Each number is 200 + 20 x the weight over its row's rms, rounded and kept within 0 to 999. Layers, rows and columns count from 0. The size before them is the row's rms in percent of the matrix's.

# layer 2 attention key, 192x192, rms 0.111, rows 70-95, columns 0-95
098,186,202,210,190,212,191,195,204,192,148,176,219,195,187,187,164,165,215,184,224,211,162,179,173,219,238,207,231,192,220,198,195,198,197,204,203,160,151,186,218,180,206,218,203,173,199,198,195,156,211,175,201,200,189,191,197,172,216,192,198,194,228,178,201,183,238,167,201,200,177,188,202,211,192,182,240,177,193,218,220,216,169,204,181,211,181,188,172,174,160,213,222,204,203,161,216
099,206,224,185,238,233,188,209,184,219,228,183,203,221,162,198,178,168,224,213,168,160,212,199,211,180,201,210,227,179,200,236,183,187,178,220,187,169,211,195,196,228,204,210,222,204,208,216,166,172,217,163,214,171,218,203,207,193,188,196,193,211,175,189,184,216,215,181,177,232,189,224,201,184,188,210,182,177,194,208,197,189,198,148,201,215,199,184,169,201,184,208,201,206,207,205,203
096,200,175,192,192,211,193,171,227,171,194,198,180,203,175,222,238,204,202,234,191,173,225,177,187,216,244,156,225,181,238,198,192,246,194,186,243,171,154,203,161,199,178,205,226,205,204,191,183,211,237,185,191,186,212,228,177,187,169,175,213,185,189,213,153,202,210,192,190,215,219,210,202,216,250,179,239,196,193,195,201,193,230,188,188,217,209,175,157,190,181,192,236,145,200,194,207
096,220,197,202,187,213,212,226,199,227,200,210,176,142,191,228,220,231,190,185,190,184,198,199,189,187,147,205,166,191,192,214,210,210,216,184,176,229,218,179,158,241,201,192,194,202,188,208,182,219,175,220,191,206,207,221,235,219,214,191,183,195,181,201,206,189,188,179,164,204,207,208,228,179,194,232,162,185,179,196,233,194,181,202,167,217,206,219,204,226,180,201,176,188,161,200,205
106,179,219,199,219,182,192,231,220,184,178,189,184,178,179,208,205,172,226,200,195,200,184,205,190,154,207,203,214,220,220,192,200,213,217,196,194,209,189,185,232,191,193,184,177,211,221,248,177,164,208,205,215,195,219,205,175,205,160,202,193,207,191,219,184,170,187,213,196,210,213,195,191,187,195,180,180,208,216,202,200,197,244,187,183,196,196,183,213,205,182,240,228,192,182,197,180
100,193,192,227,204,191,193,196,238,207,224,210,201,190,222,148,172,190,247,174,214,184,186,208,189,237,191,191,207,173,169,200,224,151,208,162,210,196,201,196,208,177,212,177,196,235,186,179,214,197,202,200,215,215,185,166,223,189,165,202,224,244,178,180,205,184,167,222,211,203,204,171,189,211,201,186,199,218,188,191,198,199,222,165,203,179,171,213,175,202,223,185,189,212,194,211,191
080,200,199,213,217,190,216,214,209,188,214,213,208,201,216,193,183,170,222,208,162,202,232,207,227,210,203,189,210,217,196,195,186,177,201,218,238,190,211,202,169,196,193,213,230,213,217,171,202,192,199,195,167,211,216,219,188,258,189,189,218,176,209,221,159,184,215,186,173,211,191,223,243,194,180,179,164,153,214,193,208,178,179,165,202,184,214,190,205,198,198,191,209,227,194,220,179
097,187,153,200,210,221,196,202,224,196,218,202,187,239,180,209,185,254,191,181,219,182,205,203,218,189,186,197,244,154,218,218,234,182,202,201,243,177,210,198,147,242,205,182,184,203,232,196,186,206,221,165,196,199,203,219,178,196,233,195,212,173,153,196,182,194,205,194,207,189,181,215,191,197,220,212,198,214,187,202,214,206,230,220,201,228,217,198,189,203,213,150,229,209,223,200,201
090,223,219,169,215,199,200,195,211,209,191,198,201,158,202,205,169,190,161,209,231,166,187,213,222,186,210,211,156,240,163,222,151,184,186,198,219,251,230,222,215,192,209,190,199,193,219,231,179,185,218,170,159,193,245,215,206,200,178,222,182,203,215,176,198,198,210,198,230,232,161,200,182,191,221,177,208,177,205,189,214,202,195,213,195,200,159,196,215,165,179,206,218,221,205,213,199
113,185,225,181,205,192,231,187,181,173,181,193,171,174,183,206,217,239,200,189,230,235,213,214,221,200,228,205,194,210,201,199,210,220,228,213,225,193,201,205,220,240,194,221,198,187,230,193,205,201,203,184,171,173,198,239,197,223,228,199,242,205,211,202,218,232,235,200,192,192,216,192,214,204,176,213,205,243,165,199,202,206,223,253,191,239,215,189,194,229,180,203,231,189,217,195,213
102,201,215,181,230,215,230,207,192,219,196,228,168,186,185,236,229,204,197,221,219,228,201,200,201,210,208,173,191,195,214,217,199,205,182,194,207,210,173,200,196,222,203,175,245,168,180,202,166,204,197,229,190,205,217,192,191,168,185,197,173,175,197,195,192,204,199,177,186,212,186,209,191,236,202,211,229,212,180,167,207,201,214,200,189,208,191,184,209,216,174,200,151,194,187,197,207
098,187,187,177,184,208,219,200,229,202,182,254,188,202,186,212,217,237,166,202,213,187,180,166,216,204,215,198,193,223,201,211,169,215,212,221,224,207,196,208,154,224,211,203,218,167,195,230,214,167,183,210,172,226,177,206,208,213,208,205,207,196,172,239,202,223,225,175,196,235,224,175,233,197,208,224,201,191,180,178,194,203,192,216,188,211,214,193,232,218,179,193,199,160,200,191,243
096,223,199,192,193,218,199,207,201,205,187,171,247,235,186,185,196,176,205,173,207,214,225,151,189,171,225,227,206,189,255,190,210,185,179,192,181,200,194,187,217,233,225,187,185,198,204,183,210,234,224,203,217,206,193,211,235,204,187,207,205,236,231,206,184,227,177,183,174,209,175,143,194,197,183,186,219,210,191,203,217,234,178,202,203,173,213,214,236,147,197,211,190,204,190,187,234
106,218,173,233,221,224,205,205,208,189,163,236,184,201,202,175,189,219,230,152,208,193,197,177,228,212,208,182,221,196,224,199,214,182,190,189,171,219,244,171,224,222,218,220,170,184,202,228,209,186,186,205,212,223,204,204,223,184,228,222,200,223,227,193,209,220,199,199,217,199,211,190,196,194,204,200,166,207,217,207,213,238,193,204,172,163,211,195,181,154,204,188,207,175,175,204,211
097,201,242,195,195,177,230,203,213,192,211,221,227,191,242,236,229,209,203,210,196,247,212,235,221,198,195,190,198,197,219,180,175,203,195,198,200,193,164,222,219,182,233,209,234,181,180,183,219,173,203,226,201,209,205,202,211,213,183,182,176,177,229,196,194,182,218,236,158,175,237,188,183,219,209,183,234,199,190,159,218,177,210,140,210,177,200,194,214,183,219,172,197,209,206,246,183
099,204,176,221,168,207,207,194,230,163,208,210,232,191,208,178,241,217,215,153,233,220,209,184,170,202,198,211,202,176,223,198,195,230,195,195,223,172,186,200,201,219,197,198,186,195,226,175,224,208,198,212,203,230,170,210,206,198,220,192,195,228,216,172,191,181,212,197,175,202,205,157,207,230,216,161,241,228,188,181,242,199,218,187,211,197,229,190,199,174,207,194,200,211,210,228,203
098,176,186,189,177,190,196,182,224,197,208,199,167,200,195,205,213,172,206,208,175,181,225,190,202,207,214,160,226,217,214,175,201,194,186,167,193,226,210,209,209,190,196,196,239,215,174,184,202,186,176,216,194,218,183,190,213,206,164,202,192,194,213,249,189,197,167,181,224,194,213,193,164,195,195,211,176,217,224,204,201,202,236,189,194,143,197,226,201,205,212,212,193,168,178,217,181
107,189,173,186,167,203,204,183,229,198,215,240,198,203,189,199,232,171,220,197,241,161,200,194,169,252,231,198,199,208,190,208,186,207,177,196,203,208,174,218,212,185,212,202,205,197,197,196,211,196,213,194,218,221,169,169,191,161,135,185,225,230,206,209,204,187,176,214,224,192,198,200,193,200,176,188,229,183,193,199,179,201,196,197,194,202,191,211,204,195,198,203,220,201,195,195,207
098,179,192,215,208,234,207,189,217,218,179,209,193,210,218,217,200,209,189,213,147,229,197,192,203,224,200,190,246,185,204,200,218,194,218,218,170,173,206,198,163,154,188,197,217,217,215,199,223,224,228,201,184,174,218,192,208,194,186,199,224,175,200,224,159,207,221,189,184,169,199,218,204,203,180,220,150,173,221,235,170,186,240,220,191,199,190,173,145,223,212,218,209,213,186,217,189
104,200,239,184,231,181,202,207,185,184,216,191,187,161,169,202,205,209,194,196,185,214,195,223,216,186,189,201,197,183,198,232,229,202,185,195,250,208,212,239,208,195,182,211,207,193,216,188,176,215,192,173,172,181,227,200,201,219,194,207,191,140,217,173,205,192,227,196,209,219,202,183,205,192,208,197,203,206,191,203,199,211,191,214,220,247,195,218,210,188,183,203,199,196,210,187,192
096,184,203,234,232,209,225,216,216,178,203,227,194,203,185,211,161,200,206,171,190,206,192,214,231,204,200,203,198,187,220,221,174,209,173,213,205,201,217,185,209,259,181,202,236,198,196,186,208,236,204,192,205,204,201,175,209,187,215,229,237,184,198,191,198,230,186,195,176,211,198,208,190,196,212,180,204,235,203,169,169,193,195,195,207,205,226,204,185,209,196,180,192,203,216,227,206
097,163,207,173,180,195,166,189,236,215,213,183,221,192,198,186,159,211,190,181,230,208,191,184,219,183,208,208,170,204,154,188,189,190,221,179,193,178,191,170,203,183,207,198,188,186,192,206,184,204,195,175,162,203,212,199,198,209,202,197,238,198,169,212,218,219,217,236,234,210,191,182,192,194,223,196,177,235,214,223,220,214,227,253,229,155,192,202,201,223,175,215,234,170,174,222,199
087,211,225,193,219,244,216,190,209,188,210,202,191,192,185,188,224,170,233,191,197,171,225,191,225,192,220,213,199,208,183,208,200,151,212,208,235,219,205,173,187,229,233,205,204,220,225,212,234,201,215,213,215,183,186,210,186,230,218,192,198,187,211,210,203,159,221,178,159,196,198,200,222,193,164,186,212,177,172,172,200,176,179,189,206,235,189,231,194,231,210,183,138,235,200,182,220
101,224,243,175,192,200,188,210,186,207,212,185,182,202,174,199,182,208,192,186,178,230,192,165,216,162,196,184,207,208,183,204,207,208,190,179,164,194,190,192,207,158,182,211,219,187,184,157,185,194,210,209,194,205,207,200,204,217,215,214,184,171,189,197,238,210,220,207,214,203,197,178,192,217,204,211,227,221,218,219,212,204,229,232,241,185,212,210,194,208,190,213,194,204,229,212,175
103,207,183,196,181,192,192,178,195,231,213,173,220,220,194,214,218,208,185,178,250,233,189,171,197,212,220,216,173,233,194,158,218,215,174,186,187,189,203,186,252,172,216,202,202,198,175,178,203,226,209,224,186,234,191,187,218,164,175,191,189,206,218,193,216,210,189,188,225,199,185,187,166,213,223,214,236,223,200,191,198,230,192,211,231,169,214,225,243,182,222,212,193,217,222,189,223
096,219,211,179,189,219,219,185,172,213,222,213,235,229,218,195,200,211,233,191,215,228,229,200,201,179,218,192,177,178,167,211,195,171,230,196,213,174,169,172,204,212,171,211,214,197,187,182,195,212,178,216,187,183,195,214,206,199,236,179,198,203,182,202,248,205,235,203,209,207,191,203,191,239,184,180,220,201,203,197,216,211,201,229,225,187,193,216,212,221,194,192,246,203,193,227,188
# layer 2 attention query, 192x192, rms 0.117, rows 71-95, columns 0-95
097,201,235,256,203,144,181,216,192,231,189,206,200,213,196,227,181,216,214,187,214,212,186,243,191,182,186,207,158,212,203,207,196,216,199,196,242,211,183,212,187,189,206,227,201,170,187,175,191,222,206,237,176,220,193,226,187,202,177,197,184,223,234,198,226,227,228,196,243,172,217,184,191,197,190,219,197,191,187,165,192,188,211,209,183,217,192,182,214,223,216,164,181,182,197,190,242
108,182,246,229,239,144,182,193,190,213,192,163,187,244,195,214,163,166,206,209,206,253,196,229,195,175,187,175,193,206,202,222,196,179,172,223,183,180,199,217,190,189,209,196,193,219,184,168,219,217,205,209,196,204,183,164,218,215,188,219,188,223,198,196,198,215,215,159,181,211,195,178,233,192,191,214,185,199,183,220,212,204,158,222,212,226,172,197,185,186,199,194,208,222,213,191,225
103,179,223,216,190,231,224,204,214,203,177,213,183,200,185,179,237,201,217,218,225,228,197,213,217,190,196,192,221,166,206,252,158,216,145,205,219,174,190,198,204,204,194,199,193,186,185,177,192,188,195,205,208,219,220,189,205,190,199,182,206,151,244,213,211,211,245,227,210,231,225,226,204,185,239,179,199,236,203,171,209,176,224,176,189,205,164,207,219,183,234,210,172,176,215,176,208
106,170,190,193,174,204,184,196,259,199,231,172,226,204,225,213,210,209,195,207,216,207,211,206,193,223,193,180,177,148,181,175,201,215,209,191,218,175,187,187,205,203,195,175,200,206,203,261,197,234,199,177,191,223,185,207,168,201,181,187,210,216,170,209,203,220,213,183,184,214,200,207,214,193,236,208,194,181,214,227,194,210,148,204,202,220,224,243,205,191,203,208,194,191,175,221,214
100,202,171,197,191,226,197,175,151,198,205,198,240,186,208,183,176,217,197,199,191,210,212,184,212,198,217,213,190,210,189,188,208,178,199,186,207,239,189,178,203,199,220,210,208,179,209,195,237,234,200,182,188,165,247,220,191,192,225,204,171,175,193,181,192,185,201,187,182,187,207,176,181,194,159,213,204,177,209,207,202,224,203,196,231,210,178,195,207,172,216,190,171,181,208,187,187
081,167,227,198,194,169,213,253,192,214,216,190,207,168,198,188,184,208,204,187,221,233,195,198,217,198,197,186,179,173,184,177,221,186,181,205,172,226,196,179,212,179,215,202,202,210,243,191,205,213,179,227,202,173,197,206,197,215,173,213,182,206,225,199,216,171,182,206,183,227,178,211,205,192,164,188,209,205,191,203,222,185,222,193,219,206,188,182,167,220,198,196,217,183,218,162,233
118,220,210,199,195,148,208,197,184,205,174,218,190,225,208,225,200,196,207,213,224,230,210,228,172,177,209,181,207,223,180,241,226,212,173,223,175,196,221,236,214,224,184,178,174,199,157,188,227,216,197,214,203,213,182,192,233,184,187,203,202,226,234,188,224,222,221,179,195,155,206,153,199,195,215,201,209,208,213,201,199,183,209,181,207,171,216,162,196,157,158,206,182,198,200,199,189
096,195,198,227,191,216,204,221,203,197,206,224,214,211,184,177,210,217,229,194,187,201,185,225,169,209,192,204,188,202,175,203,217,176,203,142,208,191,222,220,199,207,161,207,191,168,208,191,243,207,187,193,222,167,172,227,184,213,204,208,186,154,210,218,153,200,189,187,220,178,206,221,198,197,188,172,220,230,185,184,187,190,209,204,190,199,196,192,182,192,243,189,185,216,207,214,219
120,178,165,210,177,197,160,223,241,201,177,202,157,166,200,211,194,211,193,186,188,198,232,215,164,227,194,170,254,231,205,254,224,205,199,191,185,187,221,198,213,170,211,215,207,213,172,190,187,156,188,197,215,232,176,166,202,182,225,216,237,168,181,171,177,226,188,207,191,200,198,249,221,226,201,199,198,232,205,215,182,198,206,207,197,211,192,207,203,173,192,201,208,185,167,188,212
106,180,214,216,206,212,175,198,171,208,197,195,209,199,185,196,188,178,222,164,239,217,166,213,180,201,223,209,199,201,175,183,210,183,207,216,195,201,227,224,195,205,202,210,189,182,187,195,192,234,207,223,223,176,217,191,201,214,228,177,231,171,232,177,188,181,212,237,209,171,198,197,186,178,183,216,195,185,198,220,198,188,200,199,152,207,182,194,215,191,220,197,146,203,223,189,238
105,178,191,200,195,167,214,200,180,217,190,176,166,199,175,222,203,198,204,194,175,178,215,202,194,182,230,217,219,183,208,169,224,212,153,180,213,207,182,212,180,202,196,216,179,239,196,190,210,203,187,204,214,200,196,185,226,176,182,236,181,205,209,209,185,205,206,247,193,215,193,190,226,179,215,188,234,227,214,217,207,191,166,195,183,221,183,163,184,210,201,194,203,185,201,177,198
094,244,194,212,191,194,186,210,210,219,172,178,198,203,227,227,191,207,190,221,171,195,191,237,231,187,175,183,202,189,148,204,230,186,227,172,234,195,186,205,168,176,215,193,226,208,214,218,201,174,222,208,228,211,199,187,163,210,212,176,205,224,198,183,205,176,216,178,180,204,195,201,205,201,193,199,192,162,235,221,199,191,204,180,229,194,183,246,175,200,191,204,195,237,204,218,179
097,205,193,176,202,211,215,205,209,204,176,200,186,188,161,188,194,170,186,198,211,180,207,178,240,246,203,192,228,204,184,199,224,188,170,172,194,205,195,214,137,197,175,203,226,170,206,166,179,192,234,181,174,212,216,198,202,201,232,203,209,162,200,216,193,168,187,207,144,219,195,224,167,187,179,202,194,209,214,157,172,205,216,192,207,202,191,170,211,215,194,227,200,194,214,210,207
111,197,203,192,206,215,218,192,192,195,211,181,209,162,171,222,202,216,191,177,192,144,197,156,175,184,223,205,166,217,225,164,221,188,210,210,168,195,212,190,202,185,225,186,201,246,214,193,181,237,178,186,197,166,231,198,191,217,222,215,195,198,216,206,188,197,162,209,231,232,160,226,176,189,189,236,189,183,188,223,216,221,150,209,196,197,185,198,184,195,193,216,191,208,225,178,207
107,178,212,178,203,210,199,189,166,179,186,171,155,199,175,195,196,178,188,222,189,191,225,195,234,202,221,172,216,180,194,201,248,171,179,197,172,204,193,184,227,206,222,181,213,226,202,197,184,210,194,201,202,202,209,178,213,235,226,226,150,213,189,204,227,207,174,195,186,218,187,208,162,191,165,218,194,181,236,221,186,211,163,193,210,214,198,205,173,176,182,199,186,217,207,181,183
095,175,191,218,212,188,205,218,201,197,192,147,251,201,177,219,182,190,207,204,199,189,205,187,198,194,223,215,185,174,152,169,199,189,235,225,177,189,179,152,179,199,220,192,193,207,223,211,192,222,204,205,215,196,254,189,189,210,175,181,197,208,185,159,185,188,214,208,185,224,158,204,213,188,207,205,207,161,187,236,232,185,188,193,195,204,207,198,175,203,225,191,230,179,213,186,195
105,211,151,184,217,173,221,176,186,179,203,155,221,194,203,184,169,213,176,199,169,197,199,168,203,182,204,212,188,176,166,166,246,136,210,214,210,197,192,188,226,210,210,231,206,221,212,191,229,213,194,176,215,182,231,208,201,206,234,182,152,185,172,211,195,225,205,204,187,226,180,193,200,195,185,183,177,188,198,232,201,213,234,213,195,194,190,205,206,201,206,194,191,195,197,178,174
102,207,214,214,194,178,190,180,197,200,194,213,211,213,214,198,198,187,209,202,214,210,183,185,196,178,183,208,224,236,201,237,160,186,172,202,178,217,202,242,163,207,169,210,181,186,193,169,156,199,220,216,194,178,180,193,227,196,182,209,219,215,209,172,174,217,204,193,220,217,203,190,192,237,202,190,242,208,208,206,224,183,244,194,175,163,182,196,223,201,178,216,201,189,211,151,218
101,195,181,226,181,235,183,206,213,190,182,241,179,211,190,197,206,216,230,201,172,195,192,242,171,214,232,199,211,256,186,233,173,207,202,191,173,196,226,237,188,183,193,224,189,199,208,185,226,197,212,209,208,188,167,169,187,200,223,211,221,183,189,215,185,207,173,204,220,158,198,178,189,204,196,195,191,232,182,205,204,205,203,176,203,206,188,211,188,218,201,197,180,216,215,203,215
104,197,189,173,199,175,170,203,215,227,206,181,196,190,208,165,191,204,193,197,190,183,205,210,184,192,246,207,202,220,200,212,221,193,179,197,178,214,235,239,173,185,219,224,247,187,191,206,198,157,235,179,187,201,222,224,173,207,203,199,237,184,192,202,212,179,169,220,195,199,230,218,183,177,169,208,186,196,202,214,207,207,234,170,206,197,172,163,181,205,178,196,233,173,231,208,207
085,212,211,222,180,243,191,216,220,202,184,244,183,230,201,164,222,227,185,207,208,201,211,186,177,228,189,194,232,220,193,219,198,227,187,215,222,201,216,222,187,195,191,212,184,212,191,212,213,166,170,184,194,194,182,213,197,175,189,194,215,160,179,201,184,205,192,192,173,199,226,228,205,224,187,170,202,220,204,238,189,217,177,188,209,188,190,199,179,144,198,218,217,230,205,215,189
083,203,214,212,224,168,177,212,162,214,196,176,183,187,245,238,200,242,221,165,186,198,178,224,214,218,199,223,187,212,188,169,212,210,209,193,200,219,194,203,260,179,225,182,186,173,185,216,204,198,163,194,211,200,222,185,206,176,179,204,200,209,194,202,214,173,223,210,229,191,196,175,183,183,239,194,194,192,195,218,196,221,233,194,197,229,200,194,221,209,173,214,195,152,197,190,227
097,195,177,193,214,225,201,196,222,209,180,200,188,192,196,199,213,158,211,209,178,161,218,198,200,216,201,181,218,239,195,190,187,195,210,231,219,202,187,206,160,188,179,200,199,208,194,182,190,159,207,203,201,194,195,240,199,184,205,211,263,206,168,190,196,217,181,206,219,207,229,225,187,204,196,220,194,194,208,186,236,207,186,175,220,181,188,221,198,199,219,167,209,228,214,217,190
091,196,216,192,197,247,227,190,154,195,202,213,218,207,192,200,201,170,169,215,196,164,194,185,231,223,188,216,204,203,181,186,189,183,260,173,203,181,211,202,213,207,178,217,224,221,228,204,187,173,204,216,211,186,193,220,178,191,218,175,209,190,182,179,160,179,202,198,204,196,190,195,206,222,188,214,182,205,212,226,178,194,187,194,202,182,198,200,185,198,208,196,193,262,205,231,147
090,179,177,226,191,190,194,227,179,198,203,233,187,181,203,181,211,235,207,207,209,200,194,210,177,225,183,164,220,242,213,198,187,222,228,225,205,199,235,186,198,157,235,201,186,215,199,171,207,210,163,212,213,202,213,186,179,219,201,202,213,180,205,174,193,159,174,223,210,190,201,198,209,212,178,216,189,212,191,213,172,201,208,193,193,179,234,180,199,178,193,192,206,191,179,197,223
# layer 2 attention value, 192x192, rms 0.104, rows 0-10, columns 0-95
098,216,204,214,189,193,184,201,241,201,200,154,206,222,209,216,194,186,204,222,201,190,180,196,204,167,209,199,215,216,208,225,190,209,177,169,211,192,175,191,170,214,202,182,183,164,186,186,249,176,186,192,187,204,183,165,222,193,194,252,213,216,197,189,179,188,181,223,193,193,165,219,238,203,203,199,207,192,225,234,176,182,162,194,188,196,205,195,211,201,196,185,198,205,207,175,202
096,216,234,197,177,207,189,187,193,182,174,177,205,214,165,202,185,230,223,204,183,236,164,190,199,179,216,218,168,196,240,143,246,190,188,176,143,196,220,192,195,193,190,224,215,169,205,242,243,180,188,219,185,175,205,203,202,200,201,224,187,219,184,200,197,231,152,205,188,202,201,193,179,175,216,207,191,222,174,251,235,209,192,184,215,194,192,223,227,214,177,140,214,181,193,202,205
099,200,192,232,185,211,180,187,210,200,193,224,194,216,204,185,198,211,233,176,200,226,178,215,156,193,222,200,190,163,213,168,185,190,183,196,221,183,200,199,207,188,212,211,193,179,204,202,204,210,164,207,164,212,193,237,199,211,203,175,214,192,217,224,170,193,169,203,186,177,183,173,220,200,240,221,196,214,192,210,239,204,207,195,219,198,204,185,169,175,204,180,209,194,201,183,172
098,214,217,189,205,171,209,212,209,191,163,169,168,204,213,184,187,163,204,193,177,193,218,205,166,225,205,195,248,178,201,170,241,192,167,234,187,193,178,191,178,206,177,203,212,198,162,218,177,199,208,185,222,219,210,179,177,221,226,205,195,193,179,215,211,139,194,220,193,192,199,245,236,213,201,226,180,179,189,238,217,178,214,170,184,188,208,165,194,218,189,224,187,176,202,188,175
110,207,238,176,179,217,205,209,209,206,186,201,209,198,222,218,211,202,189,194,240,196,165,205,201,229,210,169,177,142,232,183,231,210,237,193,198,188,239,225,218,203,180,163,231,206,209,205,182,216,200,213,202,227,198,197,177,204,187,216,218,240,206,242,205,200,166,192,203,207,196,223,179,200,195,208,202,242,236,223,215,223,198,220,191,196,245,218,148,191,171,215,211,183,189,226,197
081,225,175,212,208,203,178,184,217,196,228,215,198,215,209,195,203,197,207,224,193,190,192,232,170,208,221,218,191,194,230,218,184,187,184,200,227,196,237,208,214,189,194,182,220,186,167,252,218,234,203,198,205,214,167,195,185,221,200,213,201,158,167,176,191,217,230,180,208,213,214,215,221,194,254,207,222,191,223,172,199,183,178,202,219,197,253,232,188,195,164,203,230,159,194,199,230
065,217,204,178,181,213,173,214,210,220,246,225,184,209,198,194,208,239,181,211,195,222,220,208,222,236,211,203,188,241,198,215,176,188,236,187,190,177,204,217,226,170,183,168,203,225,212,244,187,235,203,213,188,251,190,182,174,244,237,198,194,206,172,242,227,198,203,209,186,209,219,235,193,237,200,213,217,217,256,227,196,198,185,182,213,224,214,196,219,181,209,195,232,194,180,216,183
106,197,218,216,196,229,220,176,272,185,218,211,219,195,201,211,201,230,198,204,204,215,200,206,199,197,221,178,171,174,243,184,177,180,223,183,244,171,245,156,206,197,177,182,187,209,204,207,186,198,198,206,188,242,181,234,203,234,223,162,220,174,169,200,209,205,205,186,206,205,207,206,190,187,233,197,197,187,188,213,203,197,162,223,202,203,219,220,211,218,194,159,189,227,220,196,219
087,226,207,195,213,254,217,199,204,196,172,177,213,192,174,203,205,175,201,211,224,211,204,210,206,160,196,191,177,212,184,216,202,188,203,211,191,209,211,219,221,195,215,191,255,228,172,221,199,232,247,180,190,234,222,193,189,220,222,227,227,196,158,197,178,203,223,196,203,215,236,203,233,189,199,222,222,183,157,179,198,182,176,240,204,187,206,228,215,219,176,223,209,199,209,229,231
106,200,170,221,187,219,180,214,233,221,219,200,224,229,208,172,196,208,201,197,214,214,166,209,240,206,200,194,197,211,204,255,167,212,220,167,249,171,194,191,185,225,173,170,199,177,251,164,177,217,209,192,197,216,171,187,174,224,161,241,195,245,204,159,233,201,187,210,181,191,202,208,220,187,182,203,208,255,233,198,204,210,212,197,206,210,213,206,214,209,208,211,199,185,209,169,223
093,183,228,200,218,228,204,211,206,194,185,206,177,207,192,216,192,236,215,175,209,234,212,215,223,154,195,208,199,214,180,208,193,212,233,198,235,217,213,202,190,203,225,177,159,184,223,200,232,192,163,210,235,211,222,189,165,181,183,194,213,202,210,196,237,186,191,190,220,186,158,175,195,217,178,187,199,209,206,152,179,210,224,208,191,215,231,181,185,168,210,185,217,193,190,208,231
# layer 2 attention output (transposed), 192x192, rms 0.103, rows 0-10, columns 0-95
101,197,172,199,212,197,187,203,234,192,180,194,203,187,169,169,209,202,206,170,234,211,189,219,176,215,219,218,179,210,201,191,207,224,221,203,237,206,204,220,208,242,224,173,206,172,174,212,196,220,181,164,237,189,177,195,171,195,162,196,206,191,232,226,204,223,184,185,218,209,196,188,176,216,194,198,196,178,187,171,180,199,195,225,156,202,187,175,167,203,209,200,200,191,181,195,149
097,198,208,213,168,168,205,227,210,181,185,177,152,208,161,207,195,196,232,202,205,186,205,213,185,203,156,212,193,174,193,179,193,189,198,202,181,198,201,199,230,205,202,195,202,163,218,185,217,215,195,204,240,168,191,186,226,192,176,185,182,211,179,221,223,164,210,219,204,222,158,177,252,170,171,190,224,200,186,176,213,189,207,238,209,225,184,171,194,184,226,198,190,210,166,166,203
089,193,158,201,173,172,191,251,248,198,177,202,204,220,225,202,180,198,219,204,204,202,185,202,173,231,187,209,199,204,171,198,195,199,219,175,180,204,211,203,195,205,186,191,212,181,216,189,188,177,210,189,211,197,216,195,209,206,178,223,212,231,198,218,179,164,211,204,212,211,184,215,209,214,211,209,211,222,205,188,209,216,216,212,207,220,203,158,215,202,225,198,185,164,188,195,169
100,212,202,185,184,218,189,177,237,205,218,209,227,208,208,212,194,179,170,210,181,215,192,178,196,209,186,194,217,213,234,174,197,185,233,223,191,187,218,222,178,194,228,197,217,171,197,227,227,229,227,219,179,178,177,210,201,185,232,208,201,214,208,176,163,173,209,190,184,181,190,187,188,173,201,206,176,182,194,211,204,220,233,208,166,238,182,231,226,194,194,234,213,196,210,207,219
104,215,201,168,192,168,179,254,206,189,174,167,186,211,231,214,195,214,193,145,243,191,179,215,196,213,202,165,190,188,217,214,204,175,202,219,182,160,193,212,223,215,174,208,155,184,214,206,169,196,204,220,176,177,167,224,226,178,211,207,209,213,205,217,179,208,196,185,182,201,214,221,198,185,182,180,190,200,227,201,211,204,212,202,204,217,207,162,217,215,180,211,205,194,182,166,161
087,225,193,212,179,218,218,192,200,190,176,227,179,207,198,187,194,190,236,163,215,183,197,222,198,229,176,200,188,219,232,232,183,181,203,219,219,267,219,216,206,205,176,176,189,162,211,192,201,227,204,174,216,217,165,204,238,157,198,217,219,202,201,188,198,216,207,186,204,167,196,182,210,200,216,201,191,205,212,167,190,183,221,202,194,185,184,199,237,186,228,210,201,205,173,190,194
069,227,206,199,181,228,224,196,212,205,196,225,188,200,193,159,178,193,200,176,206,195,205,200,224,214,160,169,204,201,224,251,198,181,182,217,196,212,196,215,198,170,178,215,179,210,215,201,186,217,247,196,177,216,163,226,209,170,216,187,206,191,198,189,155,215,198,205,163,180,215,186,198,187,207,189,196,240,213,217,192,176,206,179,215,167,198,192,216,188,211,219,174,236,207,176,175
105,222,172,196,250,215,181,207,219,214,190,218,188,213,215,204,191,211,237,202,220,191,197,240,214,198,192,188,194,212,186,217,180,202,210,168,167,186,213,181,238,203,211,179,182,178,211,184,192,187,169,162,237,190,176,201,209,217,176,180,230,158,201,228,239,190,201,187,229,200,177,203,188,223,196,205,193,174,217,206,200,181,215,171,201,205,201,172,217,214,199,179,190,188,205,212,185
092,220,208,208,200,233,174,203,176,199,203,203,223,164,183,193,199,191,231,181,208,202,208,222,205,218,212,220,175,224,217,200,187,204,160,227,218,225,213,223,204,199,187,201,221,190,226,192,219,227,182,161,204,243,198,212,226,181,171,189,237,166,219,209,208,197,194,186,183,204,206,188,181,169,202,223,199,206,194,170,217,218,219,200,196,236,191,184,205,208,198,176,224,185,198,199,232
106,176,205,190,188,214,194,177,221,176,210,198,210,189,232,207,232,244,240,181,202,215,200,211,204,217,202,190,174,196,222,201,192,174,194,262,203,155,200,233,207,210,212,185,177,213,219,198,179,171,193,182,181,171,194,190,216,207,208,190,198,223,183,221,222,196,189,206,214,192,237,230,199,226,186,188,183,191,199,197,209,202,203,185,174,169,185,173,223,226,210,213,194,190,166,170,153
098,216,156,216,213,204,187,201,196,192,184,193,205,161,214,163,204,215,208,207,248,185,210,232,185,199,216,201,173,177,163,223,247,215,182,193,210,213,182,180,190,218,200,214,213,206,201,192,200,204,199,203,201,210,193,192,190,200,191,176,176,203,185,242,181,215,200,177,252,224,190,168,192,222,190,174,206,191,191,196,196,212,191,252,218,169,197,148,184,238,217,211,195,197,204,208,208